Each number is 50 + 10 x the weight over its row's rms, rounded and kept within 0 to 99. Layers, rows and columns count from 0. The size before them is the row's rms in percent of the matrix's.

# up: layer 2 MLP up, 832x320, rms 0.138, rows 568-582, columns 160-319
# down: layer 2 MLP down (transposed), 832x320, rms 0.126, rows 568-581, columns 160-319
# gate: layer 2 MLP gate, 832x320, rms 0.139, rows 569-582, columns 160-319
up568 086:38 44 52 29 60 50 38 38 52 38 44 69 64 44 55 50 55 29 56 63 48 64 56 61 45 65 48 65 44 37 49 54 42 58 51 61 27 62 54 41 45 79 55 40 39 37 59 53 54 49 48 47 52 37 52 59 67 46 42 48 48 50 56 46 57 50 57 47 43 61 50 37 40 56 44 51 54 64 36 51 37 50 48 47 37 54 43 56 25 41 45 44 50 47 41 49 57 52 52 56 62 50 45 40 37 64 62 50 58 74 64 62 40 45 61 44 55 49 45 51 34 56 60 71 50 74 60 37 48 49 61 37 40 52 39 27 46 57 58 45 50 55 39 46 48 36 37 55 53 31 43 59 50 51 66 54 45 52 40 49
down568 099:48 50 36 53 63 58 54 59 60 48 47 56 44 60 64 57 53 40 60 47 40 54 34 35 52 40 77 37 50 71 36 61 69 39 53 47 42 51 46 57 42 45 46 89 53 58 43 48 57 55 52 70 61 55 33 60 54 51 53 55 48 45 35 57 56 59 37 65 29 46 44 69 62 51 47 54 36 56 34 45 38 38 54 42 39 47 50 38 36 70 57 54 69 42 54 59 61 54 42 52 54 55 70 53 34 67 35 55 55 54 64 66 42 45 62 70 54 45 39 40 46 38 38 39 75 45 48 48 73 44 54 69 64 35 64 70 58 47 50 61 51 41 54 41 42 37 50 68 46 42 49 37 41 45 51 46 51 56 59 62
gate569 097:53 49 49 50 58 34 73 46 44 47 57 29 46 53 53 31 40 58 49 53 37 34 51 48 52 52 33 69 59 59 42 66 34 42 35 38 42 48 65 63 50 37 46 67 49 45 42 43 30 60 32 52 55 57 55 33 67 50 62 56 37 47 47 38 37 40 44 68 45 57 49 66 47 47 56 46 57 53 53 37 49 54 61 24 50 47 67 48 57 58 50 30 46 40 49 38 47 57 35 43 66 35 47 51 62 49 21 56 63 52 42 55 45 70 48 50 62 39 78 51 61 45 47 56 69 55 63 40 51 49 53 48 49 46 52 39 31 53 53 48 42 52 52 41 37 55 56 47 51 27 53 66 56 52 46 57 38 39 42 46
up569 101:31 55 33 36 50 50 53 39 52 48 41 44 52 59 56 35 51 46 58 48 63 73 46 60 51 65 63 49 46 48 45 49 67 46 42 40 59 45 52 46 52 57 52 34 56 54 22 52 36 68 68 58 52 52 54 43 55 45 60 48 64 57 61 43 56 40 51 50 57 54 38 70 64 59 79 59 50 39 65 45 62 75 53 50 59 46 69 32 56 49 48 53 54 47 60 61 53 42 55 64 31 47 53 35 71 47 56 44 63 40 53 45 50 55 38 41 55 55 41 53 51 46 53 53 33 61 31 73 48 51 52 67 56 49 57 39 52 39 37 30 27 65 59 56 62 62 58 33 44 47 47 48 47 55 38 54 70 46 60 41
down569 108:51 49 37 43 63 46 57 49 70 41 62 56 66 62 50 39 36 48 61 36 53 59 49 56 26 53 48 59 57 51 49 50 48 48 55 57 51 50 67 53 53 54 36 53 44 51 49 64 50 55 51 56 66 41 63 37 45 55 51 50 52 38 41 22 50 43 45 76 34 64 54 47 53 54 24 65 45 52 46 41 48 67 37 38 37 47 52 23 63 44 71 45 56 56 48 43 39 54 44 46 40 49 36 69 62 52 35 74 64 41 54 49 33 54 55 61 44 35 65 53 58 48 46 50 34 36 53 52 47 50 60 47 37 43 39 59 50 55 45 57 47 62 30 35 38 39 50 49 58 49 40 76 42 51 47 41 31 47 60 52
gate570 096:49 55 41 40 62 55 37 67 46 42 39 33 31 35 58 41 40 47 50 36 47 48 52 42 52 50 54 42 75 61 40 50 48 35 44 32 36 44 46 51 43 67 64 45 63 59 55 51 56 43 60 47 30 35 38 69 62 58 31 49 52 57 51 46 40 46 22 72 51 50 51 55 39 53 53 58 61 32 22 50 42 60 53 40 45 48 53 50 46 49 58 58 67 49 53 37 58 44 66 44 44 50 50 37 33 59 41 73 60 54 46 57 53 57 68 49 53 46 50 42 60 40 51 65 56 39 62 55 46 51 62 31 36 36 57 53 37 52 58 50 49 56 49 43 60 41 53 50 43 58 54 58 42 47 60 55 46 57 64 33
up570 093:61 47 38 63 58 39 41 63 46 42 51 45 62 36 57 43 48 60 50 42 43 50 44 62 52 48 39 51 42 62 46 49 51 43 50 69 46 50 43 46 26 41 47 49 61 48 51 56 46 50 60 58 44 29 42 56 47 60 59 57 56 62 42 62 43 66 45 44 62 58 61 46 49 56 55 38 49 45 50 51 58 57 56 36 63 50 56 31 55 55 39 59 64 49 52 46 69 50 57 58 40 45 54 29 48 52 35 30 33 69 45 49 35 65 42 40 56 44 37 71 60 30 50 44 35 38 55 46 33 57 45 36 56 39 36 46 51 37 21 60 54 44 41 51 56 43 68 53 65 63 43 64 40 56 48 48 52 41 57 63
down570 096:56 44 56 50 41 45 74 26 45 59 44 48 50 59 50 49 46 52 54 51 57 52 68 55 49 49 50 59 42 20 53 48 49 49 55 52 50 39 53 41 51 55 49 35 48 66 45 51 52 64 36 43 46 54 46 40 41 51 42 59 52 45 51 51 49 59 69 48 47 57 39 58 52 58 58 49 68 49 74 46 55 59 43 61 63 43 40 47 39 37 57 47 39 56 61 64 51 48 47 46 46 51 48 63 62 44 56 42 58 51 61 54 38 54 33 55 55 66 47 56 50 62 54 41 48 61 49 66 49 39 47 56 80 59 41 44 69 51 51 52 63 57 53 39 12 66 54 43 40 28 67 67 61 49 48 48 52 57 20 65
gate571 105:63 33 42 52 59 47 47 55 30 15 43 61 45 58 45 53 57 43 37 51 59 41 44 39 38 51 56 53 37 70 48 56 52 49 58 50 43 42 52 64 39 55 42 48 60 53 28 48 46 79 55 36 54 56 71 33 53 60 50 39 45 48 51 53 53 44 45 51 43 54 54 54 47 68 53 48 57 37 67 54 37 57 51 46 57 52 45 59 52 86 48 45 59 47 44 47 42 50 56 24 49 42 52 54 53 38 44 64 40 40 41 44 31 41 63 52 47 51 63 57 37 49 66 36 42 46 55 63 58 58 56 58 45 62 36 42 33 55 64 45 78 41 49 58 52 57 47 49 51 47 49 27 40 53 50 46 43 50 56 54
up571 109:50 57 41 51 39 61 49 31 41 43 55 49 42 34 34 58 53 49 36 58 56 46 52 40 69 42 41 53 35 54 45 45 40 47 73 51 51 52 65 52 55 55 68 59 46 45 39 51 38 48 58 48 61 58 40 40 37 44 57 72 63 64 42 28 44 51 59 65 55 52 50 49 36 36 43 41 43 54 58 42 43 39 62 56 52 52 52 45 66 60 44 52 69 39 57 40 50 35 53 31 52 48 47 45 54 66 70 52 54 48 62 56 48 43 40 42 40 46 61 45 42 35 60 49 47 50 58 50 33 33 46 43 33 52 62 46 29 44 56 48 39 65 62 43 51 56 49 44 42 58 48 41 54 45 58 49 62 58 41 51
down571 104:54 51 65 50 56 40 56 53 46 53 44 69 59 72 59 49 43 44 49 45 40 44 61 47 53 34 41 34 54 65 54 39 52 30 48 59 54 53 58 55 45 58 43 47 50 54 55 53 68 52 54 42 28 51 69 47 72 44 30 50 48 41 50 54 53 57 46 44 49 57 63 50 63 45 55 58 80 54 53 37 41 61 63 30 65 58 40 49 46 63 45 57 42 68 35 60 35 65 61 71 39 57 30 63 43 61 25 62 58 44 52 48 44 42 62 49 44 56 41 51 56 57 26 61 52 53 36 55 69 60 43 52 40 49 44 52 40 57 54 47 55 49 64 52 50 41 70 44 53 55 30 50 33 44 47 51 39 40 46 38
gate572 092:40 48 47 45 53 43 50 59 58 44 38 48 65 36 61 40 40 58 60 37 54 51 54 52 60 42 45 60 59 54 51 61 48 56 45 59 48 37 55 51 36 60 39 70 55 74 56 34 52 44 63 40 65 53 57 38 43 56 49 46 51 52 38 70 52 40 47 47 63 45 49 38 42 53 48 54 36 53 71 47 42 50 51 69 45 58 35 40 60 56 61 61 41 44 58 58 70 44 54 60 64 70 56 54 42 69 37 66 29 43 53 50 48 51 59 47 71 53 44 52 55 54 45 27 77 30 42 51 57 36 54 62 47 63 49 65 56 52 66 73 49 35 41 41 61 44 54 67 58 45 50 65 58 25 52 51 34 25 55 44
up572 100:35 50 31 41 66 52 56 49 63 49 38 41 59 53 61 53 43 47 70 52 45 38 43 74 57 44 48 53 51 47 46 72 61 64 50 43 45 41 46 61 32 50 56 62 52 61 57 30 37 48 49 42 62 59 56 33 45 54 56 56 45 61 43 49 54 34 34 51 59 52 47 51 44 61 40 64 36 70 50 49 50 43 32 56 52 57 30 53 60 55 64 59 46 60 37 40 42 33 44 46 66 45 41 52 44 51 51 40 43 47 53 63 37 59 46 60 51 49 63 76 67 60 41 54 62 42 44 36 53 58 39 46 52 68 39 59 53 52 57 51 54 35 56 41 59 43 56 54 56 62 47 43 45 37 61 36 34 31 41 31
down572 096:58 48 55 69 43 57 33 54 40 55 62 46 47 53 41 63 58 56 47 62 36 45 55 38 55 56 64 48 37 46 55 54 38 34 39 51 51 32 50 61 56 45 55 38 50 37 42 70 55 50 48 46 35 52 45 71 62 44 35 48 55 46 53 46 53 57 47 56 39 56 51 59 47 42 70 41 56 29 55 67 59 58 68 39 60 43 73 56 39 48 43 48 43 44 57 60 55 63 45 50 44 43 46 60 37 64 43 44 55 45 42 41 61 41 52 53 59 38 51 47 25 43 67 45 37 47 42 56 53 55 63 41 53 37 67 47 53 35 45 46 59 60 45 73 49 61 47 24 29 47 62 64 41 60 42 62 65 52 57 59
gate573 099:51 44 40 46 58 55 45 61 45 51 57 47 62 43 54 54 42 55 52 52 54 33 54 38 54 56 73 54 32 54 53 47 43 57 57 27 52 46 72 55 55 53 62 58 41 43 48 36 28 55 54 39 61 42 41 62 47 58 42 38 56 53 42 60 56 56 46 55 48 22 41 59 51 61 56 61 53 48 59 63 30 41 64 57 32 37 40 40 70 60 41 46 51 59 69 51 53 59 56 64 34 55 67 51 42 54 59 31 36 54 40 57 48 47 52 44 47 59 55 44 55 51 48 45 48 51 39 51 62 57 37 52 46 46 33 47 42 55 66 38 48 50 74 76 38 60 44 33 63 59 46 56 45 53 45 30 44 24 38 40
up573 111:63 57 64 48 35 41 55 31 47 58 73 53 46 51 48 54 39 45 51 40 41 42 56 43 41 43 41 47 53 31 60 50 45 39 43 52 34 56 34 47 48 53 35 57 60 51 51 46 64 49 27 55 51 34 41 52 49 52 77 56 42 40 65 45 41 56 39 55 55 66 54 30 56 38 44 62 32 40 46 35 47 53 41 48 63 35 56 58 23 38 50 46 41 41 28 50 54 52 55 43 56 41 46 51 53 39 43 51 55 52 45 53 54 50 56 37 50 27 50 54 55 43 46 39 48 49 52 33 32 41 58 56 62 32 69 33 53 51 48 38 46 72 42 41 62 51 68 50 50 41 62 58 35 52 59 50 43 63 51 53
down573 102:50 36 58 59 66 51 49 62 41 38 33 44 60 61 53 59 50 58 51 63 29 65 61 43 50 39 46 41 43 55 45 49 47 57 36 36 68 45 55 74 53 52 47 39 42 51 55 58 40 49 64 50 49 56 76 47 47 60 48 46 46 64 52 53 47 63 56 49 29 45 69 70 57 44 53 50 42 52 35 57 64 51 56 45 61 54 51 39 73 50 53 53 58 58 68 47 42 47 52 51 43 71 49 59 45 57 51 64 47 54 57 40 47 50 37 49 41 67 37 50 64 38 59 64 37 44 57 59 56 55 45 48 27 74 40 45 40 38 65 53 71 33 60 60 48 42 43 59 51 60 41 50 63 53 52 58 50 55 57 47
gate574 098:42 44 53 44 51 55 32 42 35 46 48 41 45 44 63 56 38 55 47 55 46 43 58 41 36 45 62 47 40 41 72 67 45 36 32 64 41 52 59 58 66 66 39 62 49 47 57 45 43 54 44 55 48 49 64 61 54 52 44 55 40 25 52 56 53 45 51 52 47 62 63 61 69 63 40 62 47 67 54 45 54 38 65 41 55 34 64 54 35 59 40 46 34 48 64 35 59 54 56 44 50 51 44 63 53 49 59 58 48 66 51 57 54 76 58 57 54 49 44 36 48 62 51 41 56 55 40 44 50 35 44 38 53 27 46 39 51 51 47 59 60 66 34 47 42 56 47 54 49 52 40 45 71 53 41 55 37 41 68 51
up574 091:29 67 46 19 41 51 51 42 50 59 39 62 46 46 43 53 66 50 51 58 30 53 60 35 34 49 50 63 48 40 33 50 53 32 67 40 57 48 55 39 61 55 47 52 59 49 67 58 37 44 54 55 46 34 67 39 47 56 54 52 70 51 45 36 45 41 49 32 43 30 54 34 56 68 43 41 40 62 59 62 64 32 64 46 50 60 39 41 45 49 67 58 66 49 45 54 35 57 61 56 52 38 53 57 49 59 47 61 74 56 48 54 54 64 33 53 64 59 58 50 51 52 64 42 59 39 42 47 64 47 52 59 59 53 40 59 50 54 45 40 32 45 55 48 48 39 66 37 55 46 51 51 51 73 51 44 70 46 47 57
down574 096:59 35 48 71 55 55 48 43 44 44 37 54 50 39 56 52 48 57 46 45 27 50 57 36 37 55 44 25 40 42 54 58 54 40 48 66 60 71 52 59 42 38 45 34 41 59 50 51 54 29 59 58 55 49 63 45 49 46 59 44 48 44 66 54 65 48 50 46 38 48 58 52 44 50 42 32 41 50 44 51 66 50 60 50 48 61 49 54 51 49 50 45 64 58 63 56 56 36 66 43 34 48 60 60 59 55 50 66 55 59 55 54 55 54 62 56 42 48 49 64 58 58 61 49 54 56 66 36 56 40 48 43 46 48 58 51 44 36 53 48 61 64 44 51 45 43 36 56 59 56 25 58 57 23 34 36 52 56 55 51
gate575 099:64 61 80 66 47 57 54 24 55 27 38 48 59 58 46 50 32 54 50 63 55 46 44 59 53 70 59 44 53 52 58 38 62 56 44 44 54 61 46 34 50 47 61 43 56 48 55 50 74 67 49 49 40 41 66 65 44 64 57 50 60 60 45 40 62 56 41 46 47 58 38 41 64 47 49 37 38 59 48 45 37 47 51 50 43 46 48 63 61 65 39 52 54 50 61 39 34 52 46 52 52 63 48 66 58 50 44 44 60 46 51 65 55 51 60 65 43 66 43 45 51 60 45 40 57 40 32 43 65 35 66 52 35 53 51 62 48 60 63 37 45 46 54 51 53 46 37 42 53 71 35 54 53 36 59 49 45 43 39 49
up575 096:47 62 54 52 42 56 46 45 45 50 46 32 41 45 43 47 47 39 72 54 52 48 68 46 53 58 67 38 40 42 48 50 48 41 46 60 48 34 48 60 55 53 41 54 38 45 47 53 41 43 43 52 59 54 55 43 49 48 38 46 35 55 48 36 34 36 51 48 69 45 64 52 47 55 53 38 56 51 60 42 64 59 58 58 51 27 35 55 36 49 56 54 54 41 31 53 40 39 50 53 57 37 52 50 28 47 32 51 61 54 57 31 59 28 47 48 58 58 65 53 47 51 47 63 38 57 61 50 30 49 45 42 82 46 48 47 46 27 45 49 47 52 63 55 44 41 51 64 49 62 46 55 66 40 54 49 55 58 57 54
down575 096:32 48 55 59 46 59 56 50 33 43 47 54 45 51 50 56 25 65 64 70 38 48 38 49 74 57 50 32 48 51 46 40 50 51 33 57 55 49 46 49 57 47 61 40 49 51 57 46 66 64 47 53 61 47 60 54 45 52 52 42 65 49 49 64 51 45 61 44 56 61 48 37 61 36 52 57 45 54 58 34 51 72 40 45 69 44 66 52 58 59 58 52 48 37 47 32 24 34 49 67 45 65 52 67 48 40 50 84 68 35 64 56 65 42 57 52 58 53 40 59 60 41 58 47 49 44 52 56 67 51 59 63 62 51 58 61 44 38 48 24 27 53 58 47 45 39 36 55 37 54 42 55 56 46 45 59 35 52 50 51
gate576 097:35 58 40 56 48 24 54 48 48 42 48 46 53 49 50 58 31 30 53 37 59 55 51 39 53 41 66 52 56 63 64 45 35 59 54 55 45 45 51 42 55 24 58 55 49 63 63 52 36 47 41 65 27 53 30 47 41 33 43 44 58 42 58 36 55 65 45 48 50 55 50 54 71 37 56 45 72 49 51 60 54 47 43 59 56 46 64 55 52 51 41 42 57 34 29 42 38 51 40 32 62 48 39 56 32 51 54 56 37 49 48 44 53 39 45 62 39 49 51 52 47 42 48 54 48 71 41 40 62 32 28 36 47 40 59 42 35 44 53 40 48 46 68 39 71 59 66 56 43 61 45 33 48 30 58 44 58 42 68 46
up576 102:35 56 48 47 56 43 43 64 32 41 47 33 41 58 59 46 35 41 40 43 48 42 53 51 47 38 40 56 59 45 53 43 47 54 70 40 60 47 33 43 57 63 64 56 53 42 39 63 42 51 40 65 39 59 35 26 38 63 58 69 57 49 51 39 40 54 51 27 43 46 50 70 69 37 62 53 58 48 68 56 68 58 52 43 62 47 51 51 48 44 43 34 53 58 37 54 42 48 62 42 58 42 51 62 64 47 53 66 59 46 39 44 43 46 48 52 45 36 47 44 43 59 65 53 59 50 63 17 35 34 48 46 39 44 47 35 58 65 40 45 59 52 69 55 54 56 54 61 29 41 47 51 52 47 80 51 59 67 39 52
down576 099:42 55 57 51 47 47 46 52 58 59 48 70 39 38 59 73 64 47 52 73 51 53 47 56 53 34 42 52 58 46 54 60 48 53 47 76 57 54 62 62 57 38 52 44 45 64 60 43 41 54 59 44 45 36 45 67 44 51 39 65 53 48 49 64 59 51 54 62 50 60 52 34 59 50 46 57 46 51 51 35 44 38 42 69 62 49 41 55 32 62 65 55 53 53 70 31 48 54 48 86 35 59 48 52 46 47 44 24 40 39 62 47 63 37 53 48 37 64 52 46 37 48 55 46 43 54 53 66 45 50 57 73 61 60 56 46 51 39 67 63 43 47 48 35 29 60 34 46 64 57 53 50 39 55 45 51 46 40 60 34
gate577 097:55 61 29 36 57 47 65 58 64 37 43 43 60 50 41 52 40 54 56 44 47 55 71 43 51 43 69 54 58 58 53 61 57 43 67 62 49 55 37 46 59 49 68 72 45 56 40 48 48 67 62 47 61 51 67 53 62 58 38 45 45 54 35 35 55 67 57 50 37 20 58 55 24 47 45 73 36 45 55 46 49 61 61 60 63 56 58 58 33 40 46 62 66 52 51 50 49 52 58 37 48 46 56 41 49 53 33 35 49 53 46 44 52 47 62 30 49 34 55 59 71 52 60 54 49 36 50 69 56 62 56 60 43 44 44 37 45 57 47 45 49 64 60 55 39 56 54 41 46 44 62 48 37 64 46 52 68 43 66 37
up577 099:45 54 56 49 33 55 39 55 34 55 54 49 49 57 47 58 59 41 43 55 58 41 48 56 76 38 52 63 53 51 49 49 48 40 44 47 44 55 50 58 54 54 51 62 55 55 52 67 80 40 48 70 47 48 47 42 57 45 49 51 67 61 47 53 56 49 51 64 34 50 76 58 67 50 47 47 41 53 50 50 53 64 31 45 40 48 39 49 49 54 37 46 34 53 66 48 52 68 23 63 41 51 47 66 65 37 61 55 76 47 46 46 61 51 55 44 45 47 85 39 45 38 60 61 49 43 53 43 46 48 41 49 59 55 55 61 82 46 47 50 56 52 49 61 54 40 49 72 44 47 71 56 48 35 55 42 32 38 55 53
down577 101:56 36 52 47 53 40 61 48 48 28 48 30 59 41 44 46 45 52 41 54 47 59 53 48 40 47 53 61 51 39 44 59 53 50 71 88 51 40 50 45 45 59 68 38 53 34 39 51 38 60 55 46 45 40 42 31 43 57 54 43 57 40 53 52 42 51 38 58 54 50 45 59 43 45 36 64 57 34 43 45 55 58 55 50 49 60 58 44 43 51 38 46 60 43 45 49 42 34 78 60 46 60 40 42 53 59 49 69 50 71 51 67 50 60 65 46 38 51 48 48 53 52 45 35 38 63 53 54 44 34 54 58 47 45 56 36 36 44 56 50 38 58 44 33 50 50 59 63 51 47 38 46 58 35 51 46 56 60 52 35
gate578 105:44 64 53 48 43 42 47 52 71 64 51 37 57 41 57 56 58 33 57 49 49 52 37 49 45 64 51 33 59 41 44 47 47 41 39 63 55 61 50 60 41 51 37 38 34 47 47 45 60 40 61 39 69 64 51 43 49 47 57 54 48 68 51 53 51 62 44 45 55 48 36 61 39 53 48 47 59 53 32 31 48 61 44 55 58 46 69 52 43 47 51 53 60 51 53 38 54 58 53 56 68 49 42 44 47 49 44 62 60 54 43 50 76 51 49 50 53 50 63 49 56 52 56 54 56 72 46 52 21 56 49 54 44 36 55 52 50 65 40 44 63 49 45 45 65 43 62 40 42 48 53 50 50 56 48 42 41 47 43 35
up578 100:54 49 50 58 39 51 50 41 57 53 54 51 50 51 44 68 60 47 48 52 45 58 54 48 73 43 27 38 57 49 55 44 59 52 45 54 72 63 36 61 28 44 38 34 44 25 60 49 70 46 48 50 45 34 53 44 57 32 41 69 67 64 32 34 41 62 61 33 45 50 57 56 41 38 45 44 49 47 47 49 43 42 51 57 42 57 28 73 46 50 39 54 58 52 56 61 36 66 51 59 60 39 57 49 65 54 50 45 42 44 51 48 61 39 54 49 48 76 46 52 56 60 49 41 60 59 49 53 44 62 70 52 40 49 52 39 40 65 40 66 57 42 56 49 39 46 70 48 34 43 45 44 42 42 45 52 53 32 45 55
down578 101:29 60 56 63 47 53 55 47 54 41 61 63 50 42 58 65 40 42 47 74 51 57 47 29 40 44 36 31 49 68 54 47 60 63 36 46 54 63 55 57 41 45 30 30 46 37 31 45 50 48 46 33 61 69 55 52 48 52 59 55 51 52 52 36 41 54 59 64 50 57 39 54 52 64 45 63 56 64 46 60 44 51 54 40 55 49 48 40 58 56 37 56 48 52 49 54 53 62 47 50 68 52 43 43 51 56 45 39 70 47 46 39 57 38 61 39 51 41 50 63 55 41 51 31 46 56 64 54 23 57 60 47 58 39 59 57 62 45 48 41 38 43 51 41 50 59 30 57 43 45 51 40 46 54 60 50 55 39 51 46
gate579 098:53 53 54 47 42 47 23 58 51 55 50 33 52 61 46 23 68 42 49 57 58 42 47 35 47 64 37 58 44 50 42 28 56 48 53 58 56 59 56 30 31 45 65 46 63 40 57 50 46 31 42 52 52 45 44 64 59 41 61 50 67 44 32 38 43 50 53 52 60 63 45 40 44 50 66 36 52 42 45 57 48 51 64 63 44 60 50 49 68 62 45 57 50 17 58 61 73 53 45 46 50 45 46 40 61 62 48 63 49 48 55 37 48 49 48 49 49 63 44 38 45 37 50 54 40 56 34 55 67 41 50 50 53 57 29 76 56 48 59 49 47 60 49 43 55 51 51 57 50 61 61 35 36 49 40 67 47 51 42 77
up579 091:44 61 60 55 43 47 55 40 63 61 51 42 43 47 47 40 56 47 38 50 68 65 55 30 44 55 44 47 40 47 22 32 55 31 23 54 52 45 48 37 45 28 54 31 49 55 35 59 58 30 51 48 59 49 57 48 54 63 48 47 50 60 29 18 56 56 40 59 60 43 51 53 50 25 51 41 37 34 43 42 64 47 54 39 47 54 57 27 68 48 41 66 50 53 35 41 47 50 38 62 51 42 60 54 57 46 42 33 41 55 60 53 53 47 42 48 35 66 53 46 54 43 48 45 47 63 58 58 42 50 43 36 45 40 36 55 63 60 69 41 59 62 74 33 47 48 71 59 51 48 62 61 64 52 51 62 57 66 46 47
down579 098:51 50 44 66 50 47 39 53 54 40 39 56 66 72 46 48 44 64 59 70 58 51 50 51 49 39 29 67 68 56 59 51 32 51 57 69 69 58 45 43 38 62 39 51 50 46 49 59 57 55 73 43 48 51 39 51 52 55 63 53 56 38 60 50 69 64 49 39 57 55 39 43 43 44 54 33 45 64 62 61 47 30 65 50 58 56 62 55 47 53 47 43 54 52 48 60 66 50 37 56 49 37 48 38 46 63 85 22 53 62 40 59 34 42 56 49 43 54 45 32 53 54 45 57 48 56 51 38 59 55 50 48 48 45 36 42 36 39 42 50 46 61 43 63 52 39 26 38 53 41 46 48 54 48 36 43 47 46 39 47
gate580 095:44 64 54 44 55 64 48 38 49 42 58 56 46 50 54 42 55 51 40 52 36 52 31 58 52 48 47 67 42 51 50 65 42 61 41 45 45 56 46 60 39 56 55 57 43 57 47 45 37 42 54 46 50 42 45 47 48 51 35 57 37 58 34 54 50 34 50 54 55 57 40 58 54 49 41 30 51 56 50 53 47 50 51 40 49 48 39 41 60 36 45 29 56 52 62 38 66 70 58 41 43 40 49 53 55 48 56 28 44 54 42 40 37 45 59 43 66 68 60 39 61 43 59 60 51 38 46 32 50 44 60 48 42 53 49 69 58 51 36 49 40 42 53 61 42 60 28 33 43 71 47 54 67 52 46 19 47 38 37 35
up580 095:60 42 31 34 46 37 56 32 43 56 46 51 36 43 60 35 63 49 47 45 58 45 59 47 39 51 44 38 45 46 49 35 53 35 44 47 57 53 44 44 51 52 29 23 56 41 50 50 49 58 46 57 69 51 40 56 67 45 46 66 58 55 55 51 54 41 66 38 34 56 34 37 59 47 64 43 62 48 56 51 55 37 45 55 61 42 57 38 58 48 55 69 68 50 67 50 55 36 49 63 64 51 58 56 32 59 55 60 52 46 49 45 61 45 36 44 48 52 39 44 47 56 50 39 49 64 63 50 54 56 57 54 54 56 34 53 42 55 55 50 45 57 56 42 65 47 45 64 49 48 44 43 35 44 36 67 62 63 63 47
down580 098:50 74 60 58 56 61 38 53 53 37 59 37 57 53 41 69 44 54 44 52 63 53 42 60 56 53 52 61 58 32 46 56 58 55 45 49 49 42 50 65 41 43 41 53 53 48 54 56 53 57 56 46 49 56 57 49 55 57 40 52 29 57 26 51 43 37 35 49 47 36 47 57 54 42 36 32 52 38 51 45 48 54 48 49 24 48 39 55 58 36 49 41 55 49 53 57 50 58 61 40 51 47 48 47 56 63 69 31 55 66 35 49 43 52 61 45 69 55 56 46 64 45 38 62 49 43 45 52 51 47 60 63 62 47 56 55 69 39 53 43 45 44 47 68 37 61 47 56 48 61 50 62 47 63 49 36 40 61 30 56
gate581 088:46 63 50 66 48 58 43 47 53 62 50 39 74 32 41 59 51 53 40 48 69 55 43 47 63 44 47 36 60 48 50 44 60 68 50 44 37 65 59 37 48 44 42 44 59 53 60 54 48 48 42 44 53 32 49 56 31 33 58 54 35 45 58 52 32 35 63 52 63 50 53 42 33 53 47 42 50 54 65 31 44 24 46 47 40 51 45 54 58 39 58 57 34 60 53 52 50 34 49 67 48 61 57 37 52 46 49 48 69 50 61 51 44 58 50 42 51 35 49 55 40 49 49 43 44 26 38 35 76 54 50 44 55 47 56 39 45 63 54 40 63 38 50 39 40 49 52 47 40 61 45 61 67 34 35 54 64 50 42 64
up581 088:50 49 33 63 64 47 63 64 39 40 44 30 42 69 51 45 28 35 53 46 34 43 43 66 42 53 55 61 58 41 53 54 47 40 39 36 47 42 42 35 62 50 73 52 48 61 39 49 42 53 75 42 41 57 58 34 56 74 46 31 36 51 65 55 62 49 44 63 34 47 41 53 54 45 50 53 30 53 59 67 66 46 53 36 64 51 47 59 65 53 38 45 42 60 60 41 66 58 55 39 51 53 50 76 42 51 54 49 33 44 45 41 46 50 43 60 41 44 64 51 66 54 46 39 59 45 60 52 32 43 60 49 53 41 55 48 51 38 42 47 33 40 36 36 46 33 51 55 44 52 65 60 47 36 54 53 41 51 67 27
down581 098:63 43 50 38 69 47 53 39 52 46 44 51 48 45 42 42 42 44 52 31 29 63 40 53 45 47 42 52 46 51 57 33 53 48 52 43 72 46 41 66 35 34 48 61 47 53 49 44 66 56 52 38 59 58 49 48 60 43 56 59 58 37 60 59 47 65 33 41 52 51 60 44 61 58 53 82 49 67 38 58 70 39 33 58 65 42 56 52 44 58 36 40 55 44 40 53 59 47 53 48 59 52 67 33 54 27 44 49 38 58 45 31 51 40 51 47 48 34 45 42 55 59 49 38 39 50 43 56 50 64 38 65 78 49 56 47 53 44 53 75 44 54 63 51 52 71 42 39 56 44 49 57 45 45 61 39 38 55 55 51
gate582 100:48 70 59 43 40 50 40 52 52 47 38 53 54 34 32 32 51 47 52 44 48 55 45 61 52 49 46 60 54 66 59 47 49 57 40 57 54 59 42 37 52 39 42 45 58 38 32 57 46 59 34 43 52 53 52 44 64 55 75 48 46 47 35 65 52 55 48 49 50 52 47 37 49 53 40 62 45 50 30 53 38 66 52 37 50 44 45 33 50 40 48 62 50 57 57 50 56 58 62 62 37 61 54 41 52 51 52 52 53 72 44 50 53 39 58 52 61 46 46 59 71 43 50 48 47 54 49 30 40 46 51 51 56 41 39 54 48 48 44 73 46 48 27 48 50 56 23 61 54 50 39 46 54 55 57 56 36 64 57 64
up582 093:46 51 32 45 37 48 40 39 34 66 38 67 60 51 56 53 47 56 58 58 53 48 57 20 47 44 51 54 51 54 40 58 47 50 45 59 47 55 57 57 37 72 45 47 60 45 67 51 47 59 72 60 56 62 59 55 49 48 39 55 47 51 43 74 43 56 64 42 33 52 44 61 68 39 54 53 39 52 52 33 86 43 60 50 65 50 43 45 53 42 55 47 49 52 37 53 54 37 41 41 67 74 63 48 58 45 60 64 61 53 62 52 53 56 59 53 49 55 39 38 47 44 38 48 57 63 53 61 53 37 29 52 34 67 44 59 40 51 34 49 45 48 39 52 52 51 48 54 46 31 62 55 73 57 46 52 48 33 41 54